config = dict(
    num_hidden_layers=13,
    head_dim=128,
    norm='rmsnorm',
    rope_fraction=1.0,
    qk_norm=True,
    attn_scale=0.122,
    bias='none',
    parallel_block=False,
    init='normal',
    init_std_qkv=0.0242,
    init_std_o=0.00474,
    init_std_up=0.0242,
    batch_tokens=32768,
    dataset='wikipedia_en',
)
Each number is 128 + 24 x the weight over its row's rms, rounded and kept within 0 to 255. Layers, rows and columns count from 0. Numbers have three digits each. The size before them is the row's rms in percent of the matrix's.

# o: layer 3 attention output (transposed), 256x256, rms 0.163, rows 209-255, columns 0-63
# v: layer 3 attention value, 256x256, rms 0.181, rows 210-255, columns 0-63
# gate: layer 3 MLP gate, 704x256, rms 0.191, rows 0-35, columns 0-63
# up: layer 3 MLP up, 704x256, rms 0.204, rows 0-35, columns 0-63
# down: layer 3 MLP down (transposed), 704x256, rms 0.112, rows 0-34, columns 0-63
o209 104:120128131143130097172135168162146132171114133104103123128088130159117153103095157159122101120135140143146107159109119104134109104147162099119124178161164124112161142123120120179141107132127169
v210 124:137133174065100148164145145176136173117146099122157096141129117161103131144115150151099124127145199143081108139128146090136152107116080157148142097071111151131092137128137145112116159122128102
o210 109:129099133136132149167138174064114137157121116175160142131155130124137073135162122138129093104124087089135110137152131130092105142123169088156112126147170112097135160119148158103126111155113119
v211 110:170141120120117105078052073172114111119111116134119101121103131163142139130172164119088115122173072138146104091161120138156151078112136158100094139129134099148183100138162117140110158141078119
o211 104:146122143137115117165108072131088144128138085083154142085153119138154142141127130135130148129136158137166140141105088138134158125105117097179085140162109122133100157141124133100147145119118141
v212 107:085143142146125130123166137075180090114106081157118175161154086084171139120152103149132128095155123124129101140129119127111101125152113088101103113163119154123155096166104142156103116131088140
o212 095:170108148141145172135150153092148145139179167105076106083110101110088146121103093133139156116097100150108123128122105116164124134109077163151148116117163134120097091138101104140139112149145115
v213 101:122120107091156069114137110079107137097122114161118130112098140163128102105084114149123128104130101117133116101146131118129109142150141144091123133170121178152134127097190128111129120117143129
o213 099:143092112126153129116104135101136148114105113148183155141134156148123152118148139145124098146089155131071096122159165136120133134147136085174160156127131116150118100139089112138092131121153129
v214 100:130129100127152100141130117095078150149094153157131144131151166141123106086134099140150132100125134137148145095174150154124148178112132099111154123123109132128135107148191135088088198106114143
o214 102:111136151121147109117126109112150114158126116171132138147155107130131162127110096139102125124105095116117121117113161177122140132121121124145108128136167108105073164133158131087183103157116126
v215 111:147115130121124072098080151157125119112141147114116145156163112124103145164105075143152151118137120152135173148116110104123173146144145162112125156106086157100117064117107132093115109135158171
o215 101:147124111131099124115119108099090138145145144121099187136101129162115133121130109132164124184152104107126144118147115152111126159144150118129162113100119109158119138152134105160161114160139143
v216 114:110214070096085143084153126112109154132167175082136152146143143120122133136102133158102131111105121109117129166136100152101115127134105158139084159178101131116138122135127144106167113125114140
o216 106:142095143164153072090103104158096078140096112104138138101130111119104112130134139108125146136133124148129144175127158130095074131115141111095097130093149133154101115126154121126107152078101168
v217 110:138182059099109063130167125152101136123124131123125121113114125143132111137131095115128173127103151131133161093156156146119149106096118121112129146171116120116116123059157154129145124075088177
o217 099:133102095136099083077092127120103146140139136132118091127150103138121123110141143134121115159172065123106125153119076129129156133168125097165122116130131122147165147159124117134118146093135143
v218 098:068157161120097107130150127137110149143081103158162134180092118117126149137141115093104130142131145148080119144139135141138203101139140146100116098167107135096091145128131132135157137072137139
o218 095:132103152152152111101116099077136105137167134143124152061126129066129116077155154105131148114173120152124117116121093160088125084172078130092108117135107114181125075101121133106095094168138121
v219 108:112128144125087195204091185190137087132143116110128104125127099114156143134119130099103160128105137114092140115101152150156105137118097085147093108125115118113122131113127143109156143099117106
o219 098:099139134111142123156115155111103129107121138180149145123130140108146122130132133130107131115146124131131146116103099118096129138162109185110102152125150113132174128119114136117112123130169108
v220 107:109135108175149097107147104164134183115096135132150118120099129135105162149102175127099106111098110129137122156140138084146143145103147104100142165119134103139117123125160166128118112125147130
o220 105:161133106123117126088145128133140130131130096145110137092109133160111128146057135136091099113072107120116131104153155110125138104126127141150134090115161184138124173145117107115128159160148135
v221 104:095155166093129169113121105099131182101132157126097118139136111135154139140130117136135101151149117183160131136089092134143127092135165160124139119120107123147153157084117119138164124141122145
o221 095:128105159125130150125099114138139119123121109126113096141180164140144120108125120164088156090140133092100141119124127127078141118120134141107161070069156153157092130134092189129196128107097167
v222 116:188131107161101133138122112090115114142125140116129099155124154110104144075109143144153119122138174133138124107081157143116152142087118124105108129175133115169121126148107109109140139126146109
o222 108:156133106159168116109127147122106134115096131113133117134121093152126130130106150146097109116109141103141117125161114125115135108131121169170149119170141154156131125122115116095149137162139117
v223 112:133083098150118111112154096123127130097092129165110128101117133161104119111133177135119126137168123149123117101140097110138141130137135180132139151154139129157129154133170111141118156097136102
o223 100:155156124100120138124104140125123118140146100133147141101144196168104149115130097148084131110131178156088122125089116142126122135166090116181138102148097115147117139107120121113136149130123113
v224 099:131125187137144173131146132091134199167146168084109147109151119149135150134160143123161124156121132117104153100157100103096146140116105105136134146140110138122146093154159080128156135144125134
o224 097:090142121127133127107160171175169120159092106115150169136085096132104074115079174102085134116158144162141147118126131130168152132123137095139130114154103142137157159093083120138145099127131109
v225 104:161136108103129125212114088088084154160070160132170132133134123157137098133134132108087110150114125160053098150103160126140131118115119100174119107156131119106130146101149124115135136118110108
o225 097:108157107135145121102122154167133118109112118149108146122139137108153168113140130143118165143104126102158133113155136130084142139129102133117120125115120160113098131136100145191120115144135170
v226 102:112124122076139145131129156130148130110123112096132128127085114134123139131080128090139147126088157083135115112119130136094141118093139093119140136093090168156107127081151108141115101101184163
o226 089:151086108125123119124139141112132104153129144111177121105094111118095152099135097141092134153144129179066139136127161162132129134137138103166149122110122139134206054150109128161107140125127148
v227 106:157144138134137169125079101133125093132149138166145107149121153139116141125131133135156100159148159171181137126130147118144151110123125132159167134123135110149176141129123129109131102102121137
o227 103:072114139158126122137159092123118112141129152116149159132149127127131093111172094183148153083152148129103126072093142139145094141144112129141142091125118166109158140123130120164098166176128114
v228 094:134082170160169170130058105138154115147107173135120160109128153115108153105127125138149127128148135157115138108097106151101136120128144136107128125105101139137125130169122113093106122169194125
o228 093:093127113126159089147092126124183125105139094094098126130153144160157108153097157129110124154108115130122080101129086127121160106114149115127059125162126124125126103088145088148157129110098084
v229 097:191127109105112130127153133084081120138167137127140129105165185136142115142115139139132125141141100125134121138133141188143123115130127131119141135157150141138122113109137094134094123092114083
o229 093:123124095162121119110070113145152152102135132129103159144127095126158111117157139130154154116149077110139142123098100134158145107116182136122188118101140135154142127178148131102156127160152126
v230 108:138155104145093137123176134112102186120171142142150119145135145127099152159152136148140126161111123134140181154158146131097144152107112139177121149141159102068102145117128120136119141129094140
o230 106:103144099161172131144108134145136144158111145089151153116132137138128144134083121120089079153125125129094118167158150109143140124159148128068185128101107101166117161117145132107134145178102130
v231 119:132143112144129106163189106049132144161175120145101137134119159088104174153136108128143105127122128087120136137103143103119136145114117148107110127120140142135129139109132085120132105153076103
o231 110:117106142135124106094115154143136162119126160119168098121135122163124118112115054161130132104147094110122148147118137149127104154132140086140128103130098136131130106097116127176085155153137118
v232 106:133159055101086082075146148089096083121125119124158056106112107130106102141166077168109132128101113130158120152159139106148119137124163120156136129135129150183145122133125132095138160142111156
o232 104:128118102134108129102077085162144136146102120129144181117078130118125144125127162138120137139132143091114102171090131142120114115110145108112112115161136104121094135138114141103098111151142117
v233 098:164133136086121073124108150201152121115098117120166088111129120143127156123140127170123172146105082113119133120128139108127144106170144106104134122108059182125113113110166094173082143084159122
o233 088:122106124137129125112121098120149111108138154154136162164127191113124098127120131125092138098148133127130108143102133120136113115171102144151126156143148136155126138170108117109132136132126141
v234 107:118151109111140098167163128115058145131115124110194146200122146137136162116157119144156126115147152148111139116133059098128134121136129118132132113126129123138134104175155109068138107143155152
o234 105:093155109114125138143108140163158111122116142110083118078125120142160125136114118125143129121100131118090151139103132178118101124144111108117151096117147133164093157097147105122133111116129096
v235 098:109123198146105162207136099130116112129117159121103099166152138147136143136101114132101091128089168105148101120145141101145140114130155098158121144104165139142157155104107129118098136107122108
o235 092:087154133123126148170142153131124129089156116114134158135164119084134123127140143097131146127162070166106119137122124147160136147105130159098096125117101124125092121077132120150119110117184080
v236 100:132065166130162110079118177157099160145119117132172083138146121133139144117138157128135092147146143158140107096118087100133112141103154120117117152071122084130141127163135116142095138119105145
o236 098:173108113120101162154117128154195152109149121148127150106137147130137151111099092136129156102140132117115115107142135133134136144141162172152151113107112131128147110132123085146166190144152091
v237 108:177125088128165145080151122110111143119122148140142134090147157184158133144102122133150137120103101111120179117111112142092158158137148151121070149149080167138113105126150156133110109119147133
o237 091:137149111085146113092096072105071146152158166200124119120115153107131149122121085148142124111104148160136124152126158129128123100129151123127162139119128089168153098160106108136158116130109130
v238 098:078134118139131095123154168128142192144156159139185177101169098114109175096125081086149139118112145128149152156154109134164098133071132119102119090151135142092128101110113158114132135165138157
o238 101:107116152111122103099139112092130125126140168132111129147110115098128168129152109141140112168112109138109090121107175102090108109150153084134148148075107161113123116117126117152111127164157147
v239 100:125127115123173169132123058130121137077115104109152153121136163147137142176159139116114098131112129109122104172148104185095117129134122147127163126194163162132147113117172160121156095135119120
o239 097:110110105107100091122115108120134111108078138142129083163105098143118130092123118121122185155178081124105115162164101099123151112143177153134093131119156153104124143086159136131145133114133123
v240 098:116133130155084099118130130139119129141124073129155144132113132128102123110048121104130084090124095098101087093132142132173136150128154154161089141123075111146178126132169143124135101089111117
o240 100:133099138126117117103121100121137091090162106177106141149130102161122135121123156137156139107126130122154142147158109125117155102150117142088146126150161104132122100113123123100154133167149186
v241 111:071159128097195095079172142149077153169121133119145081134131136139101107074098129147164146135088117109123116147154133121112147114157149140103094099136123118078146105137124120155132104091142138
o241 096:160156117119108128134143105078121160071153103181119137112106124122119109144159097076123118092133167120143158126087133086104109081113140088085137147132122134121109130122124149114115086119075143
v242 105:149115171036138085083067131119068152144086156136123116130117167128167166109109159138125122184158128103142117115119123139141153143122100156126125120143134116172165101110081088121126117142120111
o242 103:116111114159165098153097101155131102132165108152082138129145150180107102125118135153112123098113150105115099140088121096117142118146136118117135138129148102118133115131159167105143156129113145
v243 093:141142150135186119138091187099112128072140118102112089120099104107116164108132131092130155143113071103156143182103125142128121095119122131077155156114140147140109130139153110171115153140102122
o243 097:107120137111118087144107144134109142117099095130130145169122120168109127149137106151144126158115153120142156083174150125107075112090121149098143145110142111138104097148149115091127134131151118
v244 105:078116214146130153136128188111141159133100096148106156177121143131133159120105151137115128153186121093127118109128111151118094147092126146157124124129157156107160132134146120142105155161129095
o244 096:091141150158151117136138159130171117164153149126128122097134157116100138125129083168110121157140131087163164178124133122163104118151104108139139139103158160139125132133132150116131127153171079
v245 116:073074186132102140153100174138116103111106138116130134152141104074135154116099151142160108133127104142068132146131110104167125159136110106154122138156142158134113149157151134112087102106120149
o245 112:136099150106098175135153156096139131156117119081120148115087095130147109069115103107107154112112134121096161146152134144119122122144123105079152135125097125161146168142134095145158108062091128
v246 109:137088185119162126131124140083133091150137071159097150134119090084124144127104110203125130135160087128070112120105113136124110097115125105122125095125179148124117128140118178133103109117143111
o246 097:099142157140086101136166162132123132137141160124150141154123144153164160141149150160175140101112161136168121130114167102133106121150167160159126128139148125136108103124109069100081122083100141
v247 105:074076178130145178142133142102157129143154073136099123165092151089149099091117154133116132092119159110109129107151129124104160152122116130125103111114146103107109198136176156172120173101104064
o247 105:142097157102104124166161174123108105092108112188099110117104131137121161160137137148097159143118123147085140159093127118106111106129094129111169107146094147149135133139155085097123110128088167
v248 100:155098155121136166151134097189127100077131098180143114102140136148102148149120120134147151115138145153154062056118103155149169149119155148112104136140125120118135105128115097129172144118121141
o248 097:103160132130128112136102131118116136096130083149116060138145154136129105135171104107177103177122137126101136125134107096111125095153148117139124090135139102103118091102103093139142130161123148
v249 102:177123196122168184164103109131101126094132152137114137137144130161097118132147120083187084153128117175129109138128125177128110100096148151115154149143138069106134122128159132127172100143119152
o249 095:117120111135112112163125167121099182124123131117122176095129120110150126163103071124106119108124138141167127126132124065105111134165116124118089109123123101132163137105098129141143120166083124
v250 102:140112107087111114117156141121115118134133150099134123149137112118116111141130119160156100070153152133174160122158114140126151169146137138145128173142062118142119147159120138102144144143141162
o250 102:168123149122112147096114096087137117146106097130123160143152113131124122146159130063152163118106097156117114086132103139119160171119131149118167124147165114143138167148135103156126133124122107
v251 097:100137154131107127118134161140145106149105121075129142133130148101133150079126122120125112125117087128160140119160117149172150164154174191145113161137146092115134143104134110112121185119157115
o251 095:123156130160135131109102117121111132073145099153123142153141108150130101200143130129129105112133144154109126140145121141149113127167132127123144125125130118149160145180114153142125155148135111
v252 113:136185164118161102100125108109122160132141148085120147129088119165145131081135121138126086118097164114109099141082144092165129121107104152146113135170165173143108118120106135152138175148134103
o252 093:138126160196146115115100090129144085123136146144112109110114084136147117113096159136123096104132111137148074134141081126102093138108100135158103145096147124096153132122067129131113095114138127
v253 102:165165126123112136115126146153126126169101147089125156152131126164105162161134116106098083140126136144142156153144139120111129156124100148130150111123126104104155180138172124109123115152129106
o253 092:128119159144120117111096123099138120129145163112179112145128115142132108124108144119132107147100123080111141128114145115141109117095122106141110076073172144125147100104127183123116138120121162
v254 104:182115070107170116146097130157170122146140150118109134139163134143136122104108088141134150138136151130150134111137087169128107122099162149153112105120116173155113096143106122169154115107179136
o254 100:133117099092116141129124112156159134127113126113113134136087123118125137182129151162148115142147103113115102101116142108191122150156120130088125144095141109094130121155137119077141153137122106
v255 114:106179078128118090082151130168138171160151159153113133133139154132131120114134129136176119192111139166130138143149155176131095150128141161125142171135121093112157101159103192116151152096128155
o255 105:146124109090117152080136102139111109146135146072141140133124123139137112110140097063113133084130116131085152119108136080091076140099123123124110132136130123136144134119131086134097078163141141
gate0 100:083124120118110129105147114154165098147143101124140105129125146131130136099162144087101120130144122158088158069121107118143080148124089143106126159095128129141120132153116112105136093130135168
up0 100:081121085096147104108148133103122126170178121169162153091143115144140110141131106092130096138148154115098164081130162109128109133112109165117145142100120169130113123140154124135169150103156132
down0 105:131137151074151115136114154144157108166139146126115107114091129131121121132100140109130113152117191128138165093093133110109158088162155109130099095100104149121147144172178079079146125117123140
gate1 102:102129123097129127115154170114145158089141139139123086099121072141116142118079097141156109132121101179123135113108126136117110114105127140150084156145172134126084144120118105127119148116141132
up1 116:143093139133108108108117143082130180125117121134137112164145110114118132145129089110144131131138127154158113136109130090098096100143087162140121142177210152137122119094086121098126197108149107
down1 109:126150118102149137137116163112098144131131167112125118151107165115087135138098126144173129129182158134120136131123092145091125083139157169110155169182180150162161122135130112083151150137125117
gate2 098:121131076154163135103137158125125157149133131123076165106129154115148183136129132138138105194088124100107118159135103115126108090146112117178149097126145166102111111141162138125103101145132135
up2 098:195172088145132162133108122123167128143098123101139177099118132179081167154149135131109099151102081104110116122137119138096145101112121130169097148127173167087145106189153141143091146152091143
down2 098:152143146148111108142119136127150101116131123122103142145141167142098134100136059155155173122120138108101125116140129162147122178144166152138134076144118123178154142107099126135145137148116115
gate3 106:094164146123149121136130118118117149162149078132087108147138112111157147141142092150117172106104141085106111115155145146188104094139117102174131136094113101161132089128134155115106143175101116
up3 112:115147121124203121168176155133157113160128112086166077100114118149101076126113152119116139143144136127108122139177144117129129109092107115120116110137124136164115112115100138080124167126124118
down3 108:179111168094139129081139164167108085126099118097110162102149114128110127150158128169113130122091117117124114143148154124157165167135108159169115124122139116185152136138107141091143149091127138
gate4 105:127154138133145100126117086139110102141151114113134113120126118137087143109144140133140105151145128112121121107127120133114153125089151155143081162146142148100126121175099105140131119153104131
up4 102:133134090125105162131085109134110105143137137118103119146095126126140118139118117159113152161117134114164182116132153087146175062173123140148157131104088151129146127095144127133171128106168107
down4 099:125151109123142088155148128102145149134136097126063204119110163111159128155116109097123120117090156118090079118110150148101103117146156119140097146163087136084125158115124171115128132144176104
gate5 099:129111137143157118130134110152123103132099106127136138105124128152103122117102119151109088079100145101141148175128149101138137130145111152107110143067143104122094086113105161112114160118161132
up5 120:153169106141174085129137135144097102142126113167143118092118101154083125102096121126091091070098142098118150156149136092129126139114128179114128145119122156120098093096119110138151140095125128
down5 120:156172168144117144144141132131121121106148129102088112141132128147096117139103164135125170115090135117125142095107157138121120135146108154063110122131122139133131104140130119124163120086150107
gate6 097:105131120091165152115131117089125175150083161108091087128151139141156113107124114095104145111129092123149160115139151149088108138128135122116123099133153116139119143130106118110119127142160138
up6 096:142126134107111127164115130125140113124125112107130111133129151079131109152110122128083108094135135146128091079128149074140130122130162099135182168122106079129136114139149099088098129126127144
down6 100:157126125133100164095134124137172149124133128146106142151097094127152094112155182137144088136151119165107127113198152137091120094143156113128088106128107115141103132106142083096098100109109115
gate7 102:120150116128140102131126137155118115130135068128089131152145101154129147142144127100107135114146150165144167098113153132101176125156137095155133082150102180152134072102104111125121090157131108
up7 099:153153151121152142143139114152117132117126104142115149153140113131172109119159164135143117156162146074144156107138109089122193158152160126131103140124120108093116120131169105127137083125124095
down7 099:121133162135117107136130152160136148102143143134123122141132107108174102143100150116126125119158142125166169115136138148121149136136119127138099086120138137125149075062175147132095133124157128
gate8 100:138077110105126167093113155115152102078102129118155160094136120078128125141151151101119192150131089123151129120124110138128101114137111127138121145162127134171165097149135145148087096127114129
up8 098:100098129116107119133123154115104183152079133128097125121118150136139103146104165089169098087117108146137192162125101154131121146148065097138120115091135121143105127138121146121162153144113160
down8 100:146081169120108119088126143147132104111094138115152172111125089102111123089142072097124154198147088138125136157146121138131154130103088138124148144145145098146147111128121102127110122082098102
gate9 106:130142106111113126126112105103178137119111068137114132151097155116094151120168087141089176207137141073172144102133157130101145126130111147110153130144153118112142112086121113107126149116126127
up9 107:142144129081140137130135148161159094124119111110132116126160098127191081127139148116127116103080098157065112160096141141151081196163156123125089158136100108158096150146115152144116126123121119
down9 098:143093106158109124098164130135156095130123150136127158099113163121165115142097137133144112061110103150127151167096134128175114099141162079109108078056088141150113113155123144138180129183147127
gate10 107:162099117126125154090171140140143112112134133107109142218111084106093120140164114120121131124114163136143149134139158116101142130135116169093126139133097069091130152150113131122152138102121154
up10 111:112138104144139115102121122125126132140120148142166071131129154109163126097144117129116109143122122093110140110152124139101107101138107105156128131096148156123105134092127066121099124116151100
down10 111:146156147086165204163144115105107076106127105137168155129087120123146128125073123168130090119112138117139147105152150150152118136155098138089100159127160153112101107094153124146132140135140092
gate11 096:169165136131120108118145130087110131141150109129154105140130111130120131094147151126122118121122102141096121153130138136089182113128118154107109095079093119124126111078141149132095125115149150
up11 095:111129143113112124077149141158150134169104132177123126135103160126118150140120163136165154121078143148145119140156120144133104130097115089161121167139131156177128145175117093123119130133159110
down11 097:157139114164150125104101112147123116111159113100134133118129137146090113145103103182120127097099147097149096136107128136132123139126150128122099143091163181109161154136095087109161126099135082
gate12 109:122174084129151144136121149145115129133114095105135169121124096140152158125142113175125147102176150133163143108098133140173142093158136114113140161121125131103109089113112139114113097118170125
up12 112:166094095163129142102160114078156174145117121113135115132120138136160130141150116163151132153141160162147119099110147151151153130168143099081165125122161132140127117127111081135147126156131132
down12 105:089165126111123134136108192117124118130150093101140145110129124100127149117128129168148116151152141124167118131117131128153132124118138133144161152129124125103106084118148104134114135056107155
gate13 100:106121128136139134143092163147142148122152124108148164100126126121155113146119139115155153125143167143112147123138120127107158231138175161151136126105152158151141116163109125132118160130126131
up13 095:112107141149116108121184074113140119110114112122146139124146129134141103099086134127167100157173111130140111119120095150071120092145093121130123127058130131139097141124168154144171183123135140
down13 096:128130109157107149136121147166130131155155124082140124133108108081134127119103077142137146162080137120123125116123098110140156153160123129141142135107091145121104140149100136170141148123148190
gate14 102:119114122128161138159130113065147182138117126102115160151091142079119115103159098174087099148147121131115131109099123138129141161126168110142173189125121125109141133136119159089126165135126133
up14 099:161125176175146109153106108134124138137098100105159152142117147122139123170160151127116095125125099121127160144139102114108179138158151123091114125120119115098162133180143143135146116103116138
down14 096:099204119086140176145142155110135131108125146123133113133112134144148126145137093129141133140115075128110133124118111121079150122145160125108143123110152151126119157158140160104151185179103107
gate15 097:138141110141123136148123094158115164124111086100115125147119119125146120123115124138151131131128120116100143141117126176120139202122102155099083114105131119115102108131139181131128115170122149
up15 096:137139138077144148125131088127139150132085125150164172135139087134146089128098122112129123139153148098063154128152127135109106078109117140117138120145166109117109120113170108106147115132115091
down15 098:171123163118134113173153133128132118135102080142116115138146087125117096094104142070157152116157101096154136108117159135139126134120108176077122109131125136119102134114150147158088120151115142
gate16 097:131119173109084145127109120172145146139106128156116094114118108149122128142111147131137181161114104091102097128089157131088157157068112135104101111117143117134122135117131122128076130061139127
up16 092:129146138150136120130086124142094126149104135114132167133148129146145162089118149148164092116107146148145108112140106116128098120121140106151110147133164116103158075115134167101147138161144147
down16 098:146081115114125129097129106128123106126094096131168155139143115143109116094146141107124125132087128126119115094178156169104100112127114131116163145162130114110107183105128111116163152094083106
gate17 095:121088136088142135137103129125171167157136125104172114126146151115135135131109088118141133131153141086166113155107142139126127108113148101124095140127149128112059181109125133119100081076127107
up17 092:124130140130093103137133151180133134128110111134134101145103126142161125113143158153156109122101125132136158126118100133180114104093071149106143136126141134109100141132131111150144140123096100
down17 087:123127054143192146119171097108155100162152130076137108142102129159130123095143194155142119160144138161151156125134142152125165126129166154119112095137159129115161098122132098112141082137170181
gate18 101:173150119098139086104148129111159145133130126180146122105134122103168122143198176112138128159118116112132144147152091124132140108114120148138180165079080114114144121134136114146116110120143149
up18 100:126163146105145158146082136130112095138128113150092129149131136125110085076102126120169128156140126093121155111099113123143119114106139102113192123136117100123148180102127127162102131110152128
down18 095:113146159146111114168161126092118102141121158112122133120149178136148134092098155066146178116142132176129097122169139146122138115156132110111114104128111103141104095167098148097110144106157076
gate19 097:128138129116121088106120096103131207147122108106124139126123102101155088172103152087134117124127087087147098102145129107137137168156146133143108179121121115117138137118132113109121163130136139
up19 090:133139119093139110128160097080173134106107104110156130152127088110164099108135159130143163116112126080100129153160123108135122152145091122086142129138138122105144150093118150118101158111120178
down19 092:109155121154128170157138112142116082162098101120162118141128170139100163168109171159122118081153139148141169178144156095148125137134106120110102140142121124146132131168130116108084112104165132
gate20 101:139142138146185144095140108116146124112105154147186126149140136143122107132161168124119160123084108158124177127110119104136157103123143133108139125115088141147121115125114086095129134111134106
up20 101:124094144129134131113117102097117146118120144108141159134138123093051133111124155092118149111122145122183124125119108135112140109150134168132162162093146147115138121103118132117189132153159109
down20 099:111129173113140130155125144159113152087091154175147144119139136143098095168175156106131185086111134108102155093143114162129093140118176088117124154115112129101126120146120123092153123136156107
gate21 102:113138116099119148133127117097119102133134098130092123154129122093116121100112110149130156164135083118105140126091182101118158121150163119116151116092094170104121141096162164112131129113094117
up21 105:129127115141124110125112126111121106124137147117098126144103119104088113115126137124105156131126086130112089137088176129123128124142141113118163127110086169146099143119183160128089151164094151
down21 103:121121124104121160137152150111099140121124143120115143158139077123101129124129112115122164133160111147108160122153133134152111129153130162148114159057115176139160169133165147118101123169138103
gate22 100:143159119098102144091151105104167124114115107142121141139116105132156128158128168059145136133116122133141076120100119127078146152116113141095149125099092137129107114130171141093143124125113147
up22 104:142127100117116127137162128139118142095081114113110106125103081099157119141104137129117112145131123119138141125131096134122162124137137158122108135099150183149125106124174141132156178101177129
down22 103:167128152168105146120117141136125128120126123140110144135132101116154139130147120115141118103161127128154126111117137139116146158128107116135120144119168190119139131172129108148165122076109172
gate23 099:169101096126117081130173157101120155100146098118129165159092138106117153125084156119110168152130120106105137124098135122139148136132118113130095129123135135123124114133140171155126130125150088
up23 094:173090102137115119097151121102076102125132066170181147101129133142112091122167135127096125124113167130102125131123127104129158136098106097095136117163155133135127128103160158130100166122125146
down23 096:094152126148169161142118145121132150145092154140119135121140152150118127130161170103141111107149135129164092140140111156124114156127117151091172135123115105074135146128087108106107129143133152
gate24 095:123138122103114116119133105105137142119143103134081103121115172133117123133124133118125125114113141133060108167119134126129093126109134080126124065137122084151125091112124133102136172157121137
up24 093:100146154103108114114096082109130117139153140143094090116125132122140144101122122135108079119087149155123097122143104130145112125111094092102086114159111091126125162117130145136134159152136110
down24 096:120086177122128106134154158152128158171172148123111117122150122129121072133121068160135106120117107129104105115125105142141128128136127122119165121154082072149113139112087129112131121151089089
gate25 103:143132139110083151117144145119089082097130131113072128128132111141152149182137118106111099112139120158136120146097142099124120154137113123124133116141085140120165129112142105103102127144153153
up25 093:132117103113136160087113164130144165161153116113130145093137172108128178082106156143159099136155113093094149160156113125103130133127097113104113166156111111134092109135140150130082100116092121
down25 099:144119091112128130156143097123148131159109094145169141091093111085163113117093154140158111125117163100103126102131112126125092128119147127131128143163148120093156123132144161127119128123151152
gate26 100:187187123137116153087164132115136176151135166137148107117089086124102128133110104146176093080139137124130143108116108145118140121112112119094169119122162139120148200104171152116138118118150153
up26 103:149135124127136136158132121168115135139113188087120149112140127137125136098119130157079131164141111072103134155136099150136128134101121177079105100100084064088162069135132101112100172149131088
down26 098:118068127139106076136130110090122124111095158152105160151128151109143152139130120161108147157118165141145107110140125099159119112173141136127093180143115123132168049118083139130143115164161110
gate27 107:135140124108127150106128133136146101140129082132170132125109113083095113096149086151145104151107119153145103143111092141101132131121093087151116126170169114108160124095123157122125096142135085
up27 115:152126137172135130143134103113148144086126142145137110084123128179096145142112168178111129154143119152151130134108160116152111129110169122117103104145120116140094140203144088133114144123160186
down27 109:105138104166135100131094120098109143067138174128137098131187073148146119107102131121118120139134158120157134120102169106113100127127135144136133103088106112136123164157119107120137141122109173
gate28 099:122157111118116115100129148142123116169141164134108124079137130146148129084144160144107091126143096128126138115149107141136131128079133136158135133094136128091145075125142108122105123140133129
up28 095:110182127141142118132175107140123109133166122152151137077145158112142117088140150152143096130140101127111117130127138134117110143102149188123102150156120133164151098098172118109135131136140142
down28 099:137157167129163121108129137107093108148124133130160158115151142120185140133135132099126106129172120106134127077119113155130133120159153108169146120094146127108128166145160108172139145116147112
gate29 094:146123111116164096107097159130133127128121134100155156169110101120102181174124131148164120109145154126102162183149178120080144110150104173120180112138108118149136115136158106149159133128112137
up29 095:076127080067150150110111100131118152141163152147117137145144137163135090122108162145086140123140163105109156124085120137122124078110111114135120152149133141096163096153117122118121150136131117
down29 096:167120132138102137114108116147134110093141097152093145106141056108140144162107132124118148092134107131148108162154117132122111133142089121150151172107124101148142131125091148175124103117100126
gate30 100:165163133148106142172138142122121125142157139131121141114102131134148139115134080161116144122120100111133106138136110057090165141126145100120115152136143141141155100105111140108150129121113161
up30 099:137160128162059129135187112129159140177137131116140162130132137145143107100162112109114121167116130118146181136139124131117156124134112102129177146112138163117177086068105130063131140129187149
down30 096:097120170121100149136122145145141122126107144132111146163099136187102127147102128173132162122134127104149137110112155104109151183124150088092138133130128145155136139183143132190113151092137150
gate31 096:195159134087145175106107182161139140161150126165128142172120122143137132160116121151148170184139107179116106153121148112170183116097122153150155146119107100095119133149107138173126115156150161
up31 097:169119128128127117090135152145156124113070150157114121105108099111151115116140093103159106140077143140104092100119080152120124091176119119154107125118149137100112128128168122104162144169137113
down31 098:061159124112122171157101087139154150141137156112138069160102146170115165113147126160119128139136151138149151141148118095101111136118133152126122163124174124135132105104145184122092178086125129
gate32 102:112135141129107151112154134076130129128159123147121144107153076098118096127105137127125138154122127049079123125096137132123140117136150101089156125122149097108110128122119146109100104142179121
up32 100:080114182073132116121121109082124090118147122136108152104161097125174089125100148128135130104157141104103136115109109153114105130107138140117128102133150158161107100158131163127122113137192122
down32 101:133109133095098134117089118119122101181114092142134163120147124133110125161158110141111172087144091096118129124115142145173158140134151152116124148145116191116159177066134108142126131105138144
gate33 105:178152123120119152120149128151165119155129093140159148117130108164132126144149129158145151106125064079118103190098143131120150137132126165130122123123112123109129179131117146121074134125153100
up33 099:129147102112101159148165073136134106160146139149137142105074087156103137118132162098171155124110087113051156122125168135098117091124104072164106135132127150159120160103101121115113127158152091
down33 101:124104114154141101130090093112132118155133151094141153134109092122137136132142126078162185143130073132139141157100149125171106137088122109102127134121149134157165103109147103094147101139121110
gate34 099:145151124125150118114118136142130119126129125108127199137126153136106116127153158133150130118112165124117105147139094076099083136093089135179090132120143088145167134093136096127122130166114161
up34 102:125154094140113159154155143109110143133160129125075158144119098143127137109128079121130107133151078072110147139116128156114091132123102119107116143082171156135144141147108184128107151078165069
down34 102:128112119129113126133138117116133134122120105109128134154111147118150118160162134198109090152134102153135171131131145194134119122133129149120134100105110101099140136112166128125091153124093111
gate35 095:120105136123157139114084121174069114146097115123139098134143099123067143126120172128095110125149087093124123152137160084129159113143113077127123140151089111170128136106136100127128077124115140
up35 096:141149114079117091124146075105140163130125154127133111149134125199174118113113107108155130160072164129116083089127125119149114176103147135126097113152153111112162181137136131100101138165116133